Weights of a small GPT-style language model, trained from scratch on English Wikipedia: 9 layers, MLP 192 GeGLU.
Each number is 128 + 24 x the weight over its row's rms, rounded and kept within 0 to 255. Layers, rows and columns count from 0. Numbers have three digits each. The size before them is the row's rms in percent of the matrix's.

# layer 6 MLP gate, 192x128, rms 0.126, rows 164-191, columns 0-127
101:140133166123114135131127118093141129139173125135135099156173104118132138219109152123154094138101141091129135125143160167147107178117137143127145179105107139144122156102166126158110176122119155152113117088141125107149130099114143103145147152133132132134151131135157161166133104148116119153120175139113149098119148157133125110155151157100093148107087161125137152128082102153109097122105
080:122117088151151086097128131152146109141135142107134137156119135197107129147118119136150157117152138162125149149119126120157105145108134112118079134139132142105154099134095113096115093148094160141158186147094135125112111122144125115130112125136105196140153113176097102108142164138115126129088114144103123111134157149131108124094104075122117118149081114073083132109151116169131155113149
087:178139130107161124155133127126142092107147149083120117148131092169133154137108161131134124151139105139159128131157127131106112107125119126100158141123141107140095130079141133093144080106114090125090179104123098090129109163123141108143085143103095161130140147115119104142091082103136126115125134135108131172175101180133091100126114181117148107115112168125136144114122153089122162121100
101:141139125114115103122109160147090068078146133110145145130138117155099144141174142111142146124132132153132145130161099131088126115157111117166140136136145158161126159115125148142153155146144140159093138132148164152116162144140164125127132093115153117083126096123192139127155111136178137124127139168130167142123162154157135112079129133158071144174170110107151119145121127158088113117117
099:142138127070121166136097106134185142165079136136115152142083118162155102147082087133158121084138095123174122164120104122144145165149128188142089147121133172116121130119138111119114120145120106141112132151125079154141127123136131094113143140142149136157132095099136133128132105131134119074145131160106102122126125166105138153101107125170152092151165105120116113119152105131145087133147
100:130152124103124141078146144154138145100173131105136154133117139154113135164135126107152146156144152151152101094114145137110125171130118130117186142152091149140160120111147045101122097093157115105090155132082134131130177137083119108129145143142123097125111139121159126145113120132151148144170128122152103115075169096130108116118145123112130109134091090094165115107129104086127140140111
083:128104131095115147141126144117122150162134135109129162135147075132088090124130089177148115099138101098090156159147141127112128159115133128113118126113099153144169082126147114098124175116098154139126142085156111068100142071177129091134145141133146139132155125150155124098123097164123120123132129168150157143129119093118121128134133113100098093100095145127094136109093137158134087129093
101:165110128108101147138141145141163086121136076124132142116150119152154152184113072089163104142107075124105148143123139079139162140128145135160087088127096128109119142142093153115105150147121133146093136124127121126128101118152146119138133173110176125123139138168128115149172112120117151148104111154136133102131158122137157108137101129164111122084142136122107132073167097178101114115125
111:138117108128139153137147158155125126115136148127201134101173141147127139102142130090125156096091133105116107120138104171146117127153160152145131142083103126124139138180146152106126106102116107137140134087147103134124104137096107149173134102112140130093138140183158124103093112151121148133158138138147133081127118124110190130083088181100109122086103102109134132126112107156157094127130
099:111145146160192150119097107121144098106116174126130128132150178139151135167112123124159104125144111120137137077106112112123119100165100091124130121120144110146130135175136160135154119095179094168095113145133116136117126104158164155094147137132115114129133136125119134139108113123102092111134140108085081127176157119156135121125101122124130116132154075118107154153039113132142128110135
085:115112102142122105100159136137158119109163144107180106175083126121135157128102080114126106080112141071142162119122133160084117128180070101126132104147170112130162137117101122158109099114119143111158112110094090112152115156121146138168136104116148130092142142120108104118180124111137136101114121159138106145147146111161142137102146136140146128138130105143108158118112171123108138174153
094:127137135104134127152137147113147137133143119133083082119109111130107140122106131092079151079100114127179117136098155154136116167163161127133125124135148143141143104140117127100198138083104156091119144153166174153103079086120158129122120109132104123146115126140165147142111166155154188110117140110135163116102114164114160117111103138155136087114121125143107151119135099128125083142108
105:148098134092114090160102110173122116126105138117152149089132139131137112135097135116130129129108121164093139164074118083140119142119132150132125154135118138178165140082118113102161178104099110127147090194150185127113096143142121142149124170131136133159128143086166147121134121105163132142147152139136112104147108154178103168135123106104150154147105143158114131103128145142105107150113
096:135182107154099129139133090116188155101109073148166115120140072131163131163116119155108145148117154131112132151143120151201154131148151139146123114112100136119129125134097080099119144118161154148141135126133122101156105123111105085102108137134128117108184130139109132155107106113075130090112101121133151120102129097144100135141137156132094168129103118164141108118120101117137088106149
104:087133139134140171144158211124130117093126168156162144164086143137139111151151122093106127114108100147076119115127120134099164150154100141122126114119139119121108127180076125148104117124155092096081096105115174111119119106115128163088126132116145144089161162102141151146168156109102134138141131130133135128106140115119106111145145111128152134164136127141094075092126128113114135138129
110:140119144145132135130169096169148129160148135111116122109154089098138151166104158090155152162094126142159125176093121120140171148142126168107121170125110152151150098106110123125155092114116123138126125127119143093171137112077121126158090119102101142093110086126157143153126088138124128179120126123121124108131164137109154185115112165121150109101171105157129094120124121153136094153124
112:148134111151110096104122139157148113099084138126125174155138116141130075134125172133123144100133141166141095139101127126117153144125120109151088121121133206162113136147145093103151106162151135189133096130108132092108134165144126137114123132151106106129113124163147155107104174127166138110117092123145175140111117100117134126128133118128175126124108127087097138111161136094124091114189
094:129123156118116114123137117141161123123143118139136172138165115122159121129134132178104115127151110174132160150091137131113161121134124115110156122153100105132150158154200110113079153163120134162140118153068133151136139105124101154119115121087113084098123146115132115110119090124129160136151099118084145178153127120078142122099116187106115131116165151143155120160099130151099090152135
100:125077137058118093159134163136153090123124128107153099129111101176104160139116125096155124079128114132124128167163111144147144102125129148128142105156150129126147125119088108106150149148157128135132138151109100110104159109095126158178139143144139078135179122157184146165165123150119129124120110127120127132111158080123150128107131134131115091136096127122175151156146120108114118117176
101:140154175114141146143127144120117112118114083082122103161127139128122091123124150129119113110123099121120142129152104112120124081129137154142153166075122147143147107093135129107108144098131124091102158130161166109086098116122128130156115199134137151132096096148159132135098101142129147100112100114096127083154150087115156190145157109142114129161119128087147138088160147132154144090149
090:113134140107132113118132138114134132143083100118173146091136095129165131153112108124112145181148120127127138163114102087129137138136121129147144162133112154156110124148139099108133123134112152147089111100164111101132130109139143151129129129094097100106081126163165104102101134128123178133153112158143138126139149068114155140110124104175114143157178115175158112182098155126115159191121
091:085093095131152149188115156099127123159141143153155097093136166080141123120125108104121111153098132135139139124144121119098123135164102146112151066162110074143110167127143101130131114162154112164134126160111170130136143159161155149158124161118119132130103132181124118110115122133138121148117152149123122120156188092139109118102097127128104117134127125131110122132188098096099120132091
096:177130158122113166125109143164101101099146155113101142101107155121148121137091117130109104086145089115145174108140151139123163109098159133140124191143125109111129156095096112129094076129150134128133146161173160151139122127155165149142111105123098106155139131130127143168106146148156168115120165167139127102114153080128078093116138106110131125123147134116130164110148122145165143094138
091:165143126131172112124137164120132098124108136158124118139113117138116111172146139130079108105116112109079120154112103154113135130134095062116129183138092102149140112141123153121130134139147178108128146092143101094133127082110086173164134109138145129141068167144126117086156143133146149106103162150100108099112120148112092134132132127142079145148154124128094136132115155128117073114139
103:133127141107132159138101097088172121088118126097146167147127115162122141102140097114123187148108130141150122086091111129149126117126127103137127181141122155136081085116126117071092156169131140159148112156085114116099126129112173149140128126132100113115109089160105145182142102130075107093146121125152116127168123109120118129137114120114093124105151120134093137123154095139174127130112
106:134094097166073101169134158133149105098155124122093120152120127101170132078160115123108128133187151159136066116103147128132142152115119111164125099118147125140103178099152128122164155096188104119147133149127133144123085145122128148123147137157130136147139153151096135099155118127136147095145109123129142119135175162156112128117120094116133156168158151149121117164121142114089114100129
102:126140096107123094116145110131153101099102069096122130133125142086076157149144139139093182135147159122105132050079130155107112125144102136130119113110149116149097121110120137142134144125144149164155097131128098162135143131170114134118159112161101178135137121113124138149119090086138152107135105157119157142140156106142134152181077133126131160153131129118097126118124152124121088163114
104:130147161112111147136121115125129139166130140140162152136132112157147068143112084145100162164146149149152109104085100111119118128141145094070127112110136111110121161132147100126116128123128082152109106123092134106098126105127118124153095106113102121119136120088168130142144154187118131163140184108163137166107153082093139101115099132096125136148142132118144110161143172149091152167133
# layer 6 MLP up, 192x128, rms 0.129, rows 164-191, columns 0-127
098:162117122118144079115173125124117091153139115103129117164152139123124196139105101149156134155088143143136131112146136126119130147132102136093151097152122147153130138128095125159096143139180138131135092111126143129157093140165144102107126098077156105151072146171128169081128096106129105131143112135175144135152108092116126160148100131137067090119136096138109134140150130116152129122111
079:128142092103113128116118122089100145109112120192136141135115104136126113088163095154144128139118133112134202132161099135122154162121143108120128098136142163104183106136082105119130123112124144073079139121156134098113135150123125116175115150144150152125118112136122119130124183124125133125138109133148155103122162169163138096137087097169101145132128134152170110149105096137120147144182
096:114171135142133142176176085089120125135137155109147124116131123146102140125123116126135104138113095169144098092106105151159115161141093122117198156157096103101136103135080108125077102124135123121123143125149121123110119129136121151167127096139138167094158106161156097104161142192113132142094145123116140111096123073141151132127111122110118129157125121114115107135169149120127150090090
095:125123107149090173122145129137127099143131140092175124147086131141136107108137108135145156149137104155127130141106149119131159053108141144159149129096156117110116129165096130140097122070151136178127115149113146161169148151139149107114093158111135153092094125165126159105146095103130098087145146159141114145091132153124126111168136125119121113128184121144145136117153082119094108135093
102:104147122135085105118149130129102110155133136128172081095087199118138091114152100163098130131108120132105140172113132134130164124101110124166087142138155111106134188107101124145114161116123126145096101096094099101143162160123120109124103096117163146135136115114129168124121145127102124170113167119156135158152128142123140179121131112109119125130135156104163088099161146086113136133105
100:149130109081180123140129146131198108100129110154163115117164110121080077146143077104111146159143137174121127107101127153140137141138119123124157112144152093161116169109108083109077121131138125146136140164124117128146144150141146141142163154125104118119145183115116140125126130124139145152142137126100113128148070121149119098150146133108155167141084107108145142140125140163078121154151
090:112133142095132144130110106150125152135079106125092168123120131161135140149113126116143108150149092110105110121140105120105121139102114078129135076122151126162118119109155087150151135176155086130118154164138126086113115133115153110117091130129114182151130114161117142124134177154101090136131145176145114174183173148131083114096167139133151152122164107129167146145130112112112147132155
097:148098130134116118105157145111099084118082104091098089132129107116095129158097071118125163082141136126102117134112096111115115111132118166168128139115121110131150115100114109139115095141104115164117125132131154120147151105147144142121096167083138169137167114121136148082118146137106157186095163085124147114117142152112096154117135118114174144130115112126126105092118083135137143083168
104:108114157116173165105084148141138116126137140125136104171109125133133138138085095136103113163109149125137121117137073091095116150123123139091108152113103113096142121131130140118105172148134099164116146088119159113098121139128073100138124121185146148128114148117160084123116114144163133118130109113142137152091116100130084107100122156140061172094110095094140167153129141136117149124103
098:126087097145125106103141118126138066198091167088145114146125139139107133093150134124125151132156169172105119122065127138130136124155153138125156129110118155141111114172161117125140169149157135141116079104131152137089140114084148141144116103118118118138150136082124135145123111128085117096112108155124137152172128085153146156118165138138124115145130162134161115132101158149115102092139
088:144131102102110122132135107105177132163166122118142166133125090112169129114060173111131173058071126116144127108102063134120126150102144134078137126126117124129118128116132153111125161154124133115115112125125119122146093085116104131107164157117117095117126128109084132143126141133124114133152103129097157145126156133153118075085082147143148137159106120136120149141155116157123116140090
091:148128117107133130123129133117140122124071078129124142104136109117143145130142112154124140121117115137109162134140151106135117123077169173086101125111167137119070124137144151126141128080103183166187170101161136149142121110129118155130110124127085110104105140153134134168142112131109157096142098123159109107137159120136150129125167122133100103103088073123115143151098156157139181145150
097:118111091168148135123126162130122130150140140144126084123144134089152174131130084135109177152114118107097160142098104157146109073120155163166153133141125099139146144077166160065129174155126133136165091140131154148115129086130153111109118132090149122157083135138159124108152104139131131125161132122119089126071127158128105141149156109126124107113127129106119127176108122104116120134137
103:131150110130078128117157144108127149105124142105153105121111148132120099117116111136131134104112151138081135105102136103153187159120131131090111097090133122145139137159103127158128142128133085156100142090170131096093150152117131122134142059137122121136134143128139159119138106072123151138152104141136085135154132187164157159110149098124140082142106092122130104114115097148150091134070
098:134108118070136143121153102124121116115109134149098163171147150116159154199158138121130122124106159070115113138107106126122080126150174144158115112143120140119131129098098122131135146103115110140134082098105107130160140137107135120096131067122094145115139158146124142102128110126120124141177126139085111134102119094103131160132102118090111129154149169079120096142100101096138089146101
109:147118093133110074134148180160158087156121098131085138131110106169085061124147137108146157113157102121146126151108140125101165157086143158100142145142082126118123157126136115115134138137113092091114160132136139092126123147139112154126141109141103135098175100103168158126102155150116116103106163138131138112133150096142141154165121155090100138132106132145133113088109094149110160126122
103:180098139169118105130112132152126135104136124172148116103144102146120106105141170170103113129111129146158147135070114133132121127152145123130131140156135150120123122094141119127146120117144076138164144118099096083131140179180126135089099118093132053144144096139131117141158183117138108104140133088094149121125118126149137162086132145130162105133130160155137141107156080125132152112145
101:138156111150124123125140104132129112166121156155183166161133131136106118152207134115148140132146100102144068172132105128110119092135106132130119130152096099115120098160116124138116127146135114108143111123107102121123136119109130146135103114114164125119128140168112141089103086153138130156133073121096133170157112096126190154130131133137138147101109191136128079130127136102093109164157
106:188134103103135103122102112149153144117142155127137088128105124161137139128114163122162120123122153116111130113195081101084119087150140161135115119136154104138137148091125096102142132164110088146138139156120147109135125102126095179147170143114119117136158117135156138108128168185124117135120151110107173093153182140117133149142114135126116102128085126090089133119112103142106146172139
103:089142118129092134109163163172144144137107131143132156136111113146121113146184134157122116116091127145111133121084100135149073137129159089122090135145129103096142167118111084107158149150136184127128134114149130141131113135156119108134142114181126126094139158156140104122127077126119114158085103122106142090117139132110154135116103103126131135129149124136108143170143158185197146093142
098:136122125120136149157103094134102124121148143166114112112109133131116114119143093129116111118105133131121133115143141158123121154128112131081077127132102118152126123136137193158121135190074151142136157110103102119122124132132165103161168132129121124096132092110156124133144108148103126122110132114125107178104129126160154156119140164094137137157128125108049103132169126184161086068107
092:113134108137116121145150117122118124134125099169175129144150147101137116100167068100132091143085141115144089136164116095125104147121108137174154098153182145124195123154148111127132125102108088069118139105120144127180112094123090128137159146089146135144136102141139122130120135141166126169142113148118137125113112135121095114136175142154158108157115173098111128107133111124145126090104
096:131148084091154104163112140145101075138114127100091147149098098119088142119093116110113126116138149146117143108092110124109119152127149161171096116143123119131147152116114115149100086124155119149153078132163112133165153137117094144126140188147102120134075156105171129137121087149136136118094158176151154105169115103101125112118117125060128140102142132143112111135135120134145099135134
084:125129146129159117123087116149122149121129170158081130139150174113134115138152126145135084129112157111085169106158095139122101122095163152170112150148127142098115152132115160167144134115158106106126152120116126101133130132136123160139101142108147088118136095139131140171105123094144152158110163172105157125115157116102160145129158129072175161079148120102162172162142127116122101132141
105:157082135074177141140125136125115134161159139126147149123142126161163069113113124139111136100123134106098112122093074133159125136147124167108143120129151152157101143134127162091106141142125133144150110145127145162152167129123070096138172119154147128141136145150146185114119154128104150128137173154128169119148115126157153099124142113103099091152156151139134137111113135155113160164178
101:113149149109068116104115141151150093128133130131130163093117129146102125129061110138140137131124108134106129159119099104126088113142181179133098107148120115133123125119104166111131145151112126138135101142117129121118128124112118126100144142094140088107148124089157131153108172164136139107092113082091137121099094105138095144090148118142119092174169074159103094119121143128171142137164
096:105123129156141156113130159110120124137088132097150092166114114118157114135140106069136132128145138131136121136121135187129108162101137149134110112147111096085172082136103116164085132129095123137155114127114127110117106127124079169150145077110118161129146178122092146144134117084073115109138102155099122127114117142125152118125176095107121182112131113121102162114102109119119107097099
100:126083129095109138157160156095080102106121137124110137138123104159166150161111115154120135141133129125094132110091131161098129105101127125105174138109136204121168131099176151083126120140107165083172115144127157136126153090132127130118138132104143132088135123131136081163127137115132116113138113140121171130118144163091068107075118106112127135125149158128132155144123150110123166131127
# layer 6 MLP down (transposed), 192x128, rms 0.335, rows 164-191, columns 0-127
096:152116132144135131122093095166105149132116142180097147152129124113166099148124144152128144120140080083132111108130123164136129106136130107149124154129142182115135110185112116154145153176134121121144131164130119120119106139092148163133139070148128130152161101166107154128101139180135150083186117117116131154118127158120108089150132102103170160148109118084113122125129130162100147099129
087:157073168135122099160108095130145129095134124116099125122124138109139134137140175106143161116154093136127103104083141159097127124114126136145133143090103080130085153107130160138143111148122100150157082144109115166125139117106160126083164127129115121127123139109149167127085102118121112119148138108147071108144078086084109132099118191090149135150139122150115136109158129109127104134103
090:149114133140139166107101182164149147095145125143137119136160145036150132128158109131125141150079130122127152137095113129104155118146107103144120125120127102142194182136160090154140154128112148122161075158126098147119128123122118090142144142173105117179066143139134130129139127150146127141135123113127119132151145128116107082123121108144138155089123128096137151122157150162142117134131
097:132117136132096147134131099130109153093144120122097146076114086103114139095139169100106166087142113149119090091126153137143132137151156166135137119137130126091148078076118133118122135172100137157099140096159127125116137111118163110122120122174135127129116113159141105108129188109089118129110108141136156158148169145172148125165170140139147091111126080135126123089099154114141111114092
105:125105126116198143148155116145172095148146133114133093088127105155153149150119130120100160134148114114147109129119132147115134093122124088091137124094094166105135087123154159105174160128109143144121148126100116118104074138122139131147107123124101167140144162095062113121127124138121097134152135147171131054113134117099184100121136103134125094149109129125119146142163132108128102117126
093:112177158139106140174121179118101130113103157165085125125087172140139149113123139111126136093141137088120114081152135146116096116122115181121107149106139137151158083143116116106167127126107143132146110110151121098075103132140100123099132121169117097091095116149111129107127160081127107099087132123069150169145134145107140119112113155112125121128107129144128108118114108142146097161092
087:121112121123110111131151158127117105138134137114110118105152117079122116106113087160174138138122160126129142082144124158123075104134107150113102158145131155104165117122124133106107144127106201097148158104116127131075145120126141181114185125139174122075099155126145109136134128106152169105120162128136186116067131105112130162125127100159140113128141132130094121123129131111156122121101
096:112132092155157097144140100107121120134097111114128101141190127164116214134133119167129136128100158106109107124118148146090084145180124161114155117112095117114155143125106130133096138103156146148136178144162133156151134092128168086125115164159163112119140140137121120127133118135157138126124100184115133152150110154111132120121121140175140141114113101122133117102119140124098168079120
098:116146117147117109138153124095091119156115173137105161099168117108134136189094137092149139103178152127106126148134140154152127105111104140138103135141171137124154159105117120125150124145090134096156133148159103110115108169142156135109141143126117100171086114120165135144142126128101194088158105092097097088137151095137137100160084122111149116151142108128123156128123115152105092111108
103:100100139139096143133129110124132113146159105127129164129120111133155116176106153111160142101129130165183142119101161082096114116126120111107153153124111126084129076127120137112128139075117105160101134144084122154071135130141165151116154138085131071097111101114126127113102123102166123139159169121154115159176133119158156128122138121121111102117150075108118104152114109147138161105125
092:122134142149150078120125141154128152132147129121151104160126114169125151130121120097108125089153102114091164138149176148136082101130093114095117138149102111153131120126121109124101126110120106163155144130097148135112153183094133165119156105154138140076163131170148096132168109130155109102118140144111113101091119093132117155114142152135115090101148153124148135134094120078051142127142
095:105123134121106162142164157165092126132170144093136136116145129127120075126161144145137149137143085113123118126130135103122124125136150155169124160065087142078105119131169098127091101144137090112105107152127134123135110142149107127092122129155156135121138178142142115135122123130141123161115150118098122132138141110138082128142104161131095081187112178115111167146139143138133089137069
099:138118070130106117141105106151145108080136119132215133135140126135122127108103113167114100085138135123122154120124120093131108141089111149115102163109140121064135122124138145114115131132078136127126142132134159088124136156134095117103113117133140142140183118146136106118131120123152123141152164106117146137149066138118112106111129089118165131128124093104172172141157177127071137104146
102:148127122141104138112113148113121142148136158134105126111148135118139144130132141101156120147117104123160145162111143174142164128107100084150095085180136100075084153131132128100154110152155104147178153129130140076129145148094178068148141135109132118131180147119122140133150147121141145119081107137127142128102147128156127156149098131126150139138176138141112171145080111115167136117082
100:129116165181106151130149096104142141105110152151162109143100123145142124116146126137112108138185145132134156133166128124147090148146130089130163136138113085127116131123173153111109155120168117085091119121124131108136137131132112137186103135106090109127126111114113140145144154116130095159122132152153165143134145142132191108149144156171087094103144086110132098167169171142125173125110
108:129151122149113141101123140103077096126137119195117105113118167132166164105137142132138135117154056129121112117121134107132155147145107145126118120105148146107143136109090121122103123165141141166134111163167128144133100147138135159138107081139160132125126144155123089120117148127124143118117142119158155158125159188164108140127158180121149124109172115155154169149160082109129141176099
100:147128155084124114152117080097146133143144120108111175138112149151114134134084163084129156135129157123132103142113118102165163162133116139061126115116130172075133161170167094110146129140180128130117138102151120111155092133111126098152128146135080140154138123100144163098146151145092120140132169148124135133109152113146110131158105128124114125103095119078161121132147155146146085120127
099:098127143148134146121110129125089141160140184140175142137142129113099134111140126122087127164133117089134119183156114054160086119135137123149117165155110135128140117157123118153115118126116153084093126126106133107118163153178152131149126136103103162117160133142110105097101129187154118094136057141125184156114105108111142133138133160156109116117158107116115128124105125130124130156126
107:093125102135061148131096103117166121119150177176125151115139153077085104112153175120101123109090154145152139170115143117104118141136130146122145123106136142083141120155118185128109103129089113129109161119097125105122135170115111134164140192131110138085109131154099140133130128136139089129136148154129103155084092114137137098098165135143103140127114140118126129091154140130139127150112
102:129107117122100143111122096121105137073117092095162098120105152128142143130146123150148145128128192155101132123102104149141109134169106121102126149106118137158120159144126142156154117123099149137109095145150122122162173171170103141089128161112119117155126137142133124127133089088150124199167169159128120168157105136109132152104139134121132167128112126115160175142158150117158169159123
098:135145124106196106106149151157142135154114169142135117115160114141155121140113157111109157126158150096141129174128133096154101098172152164108147130140141123106154109156120108124111129165102120142093140121092104158106119130178179120130121103131106130149143139116090076134076120123093182131141130165120133128168138169178110151136117135108155125140113141118116107129122128111112087176145
092:094129174133086138109160143140132102152110137113090190138113104161128115164100156154128168115153101119145129124100143203089126128104129123119105162127098122141166112136130146114139118126128127124124107124126115142149150139068157146139089126167129133128133156088139141086096072110117156088144110170142117142137125117100124126127087105111134125119132109097150148149119115179145166129163
099:150116175070107120119159121123137158191183114113095148169124095153125125144143151124090130139084152153140156140122125091103100094146094138122152081140109120074166130126143101153127099127166111122150128088163160138123097098107091116151132134118145133106132109162114148090149143126133126128138163150137105150132127125157114125134100080102157115096123138144111114126160131098111120129088
087:079091125145164165148107120140118163168158135161099137107108123133108126139153135142125089106111151147127115110137152112126119139098135105153122141157155131128097162112122088117168112065096125128088129141124137135146140130158126121060117145129106151134122108145138105092132143083140112163140173119095141143124123123176143176126122144168154120135132146147124100094078102128102194131120
105:143124116094138143107129104120107175113133099123139109113143125099123139122086134096136137154084116132120092105131163178135112135151165131134086125154149117104083126123134142111111151158095125175119075134100124103114187130166107125156133173159147103082146114143123163114117161147136145139164141143120122136130129137094102093146106145097105096122127123159145075098126151175091101127104
101:114109127134096074147144137098127131121144127104126110149121175118178144128136131146149123124128093145129144094130134115126073114128125122164092092106105118089100132130109125120153104142131143098167104118073110188119076164120120105090103123101118154113127164111125146112162104121120139141085116131097082076124106163148113144108129116107088126120182182153147122115121133101120139122134
101:142121151149102098154148107127096095121139099118122140111156113131119114173125107120114131100079062169124126125135070098133150128125142117139147152154138132135089166158149140081144121155109083146143124140148129124148114081134136115144120102107133111111060095146128176129122125104131133102133145120157108146113144144131119134185117183091107128083159133101118144149083114153114152129149
097:129135155126125120125115125132125124150099172137129097107126104074140145121174091174136132133081133139123130122111157169140131101133119116131089112158146121139151119118080151125108100137119137148165138133140104075080142122100110120161131097103161135090120148123107138140148158137145089137135158108142173105070133092078127121126123088105124091131153161125106151073118136133125183146107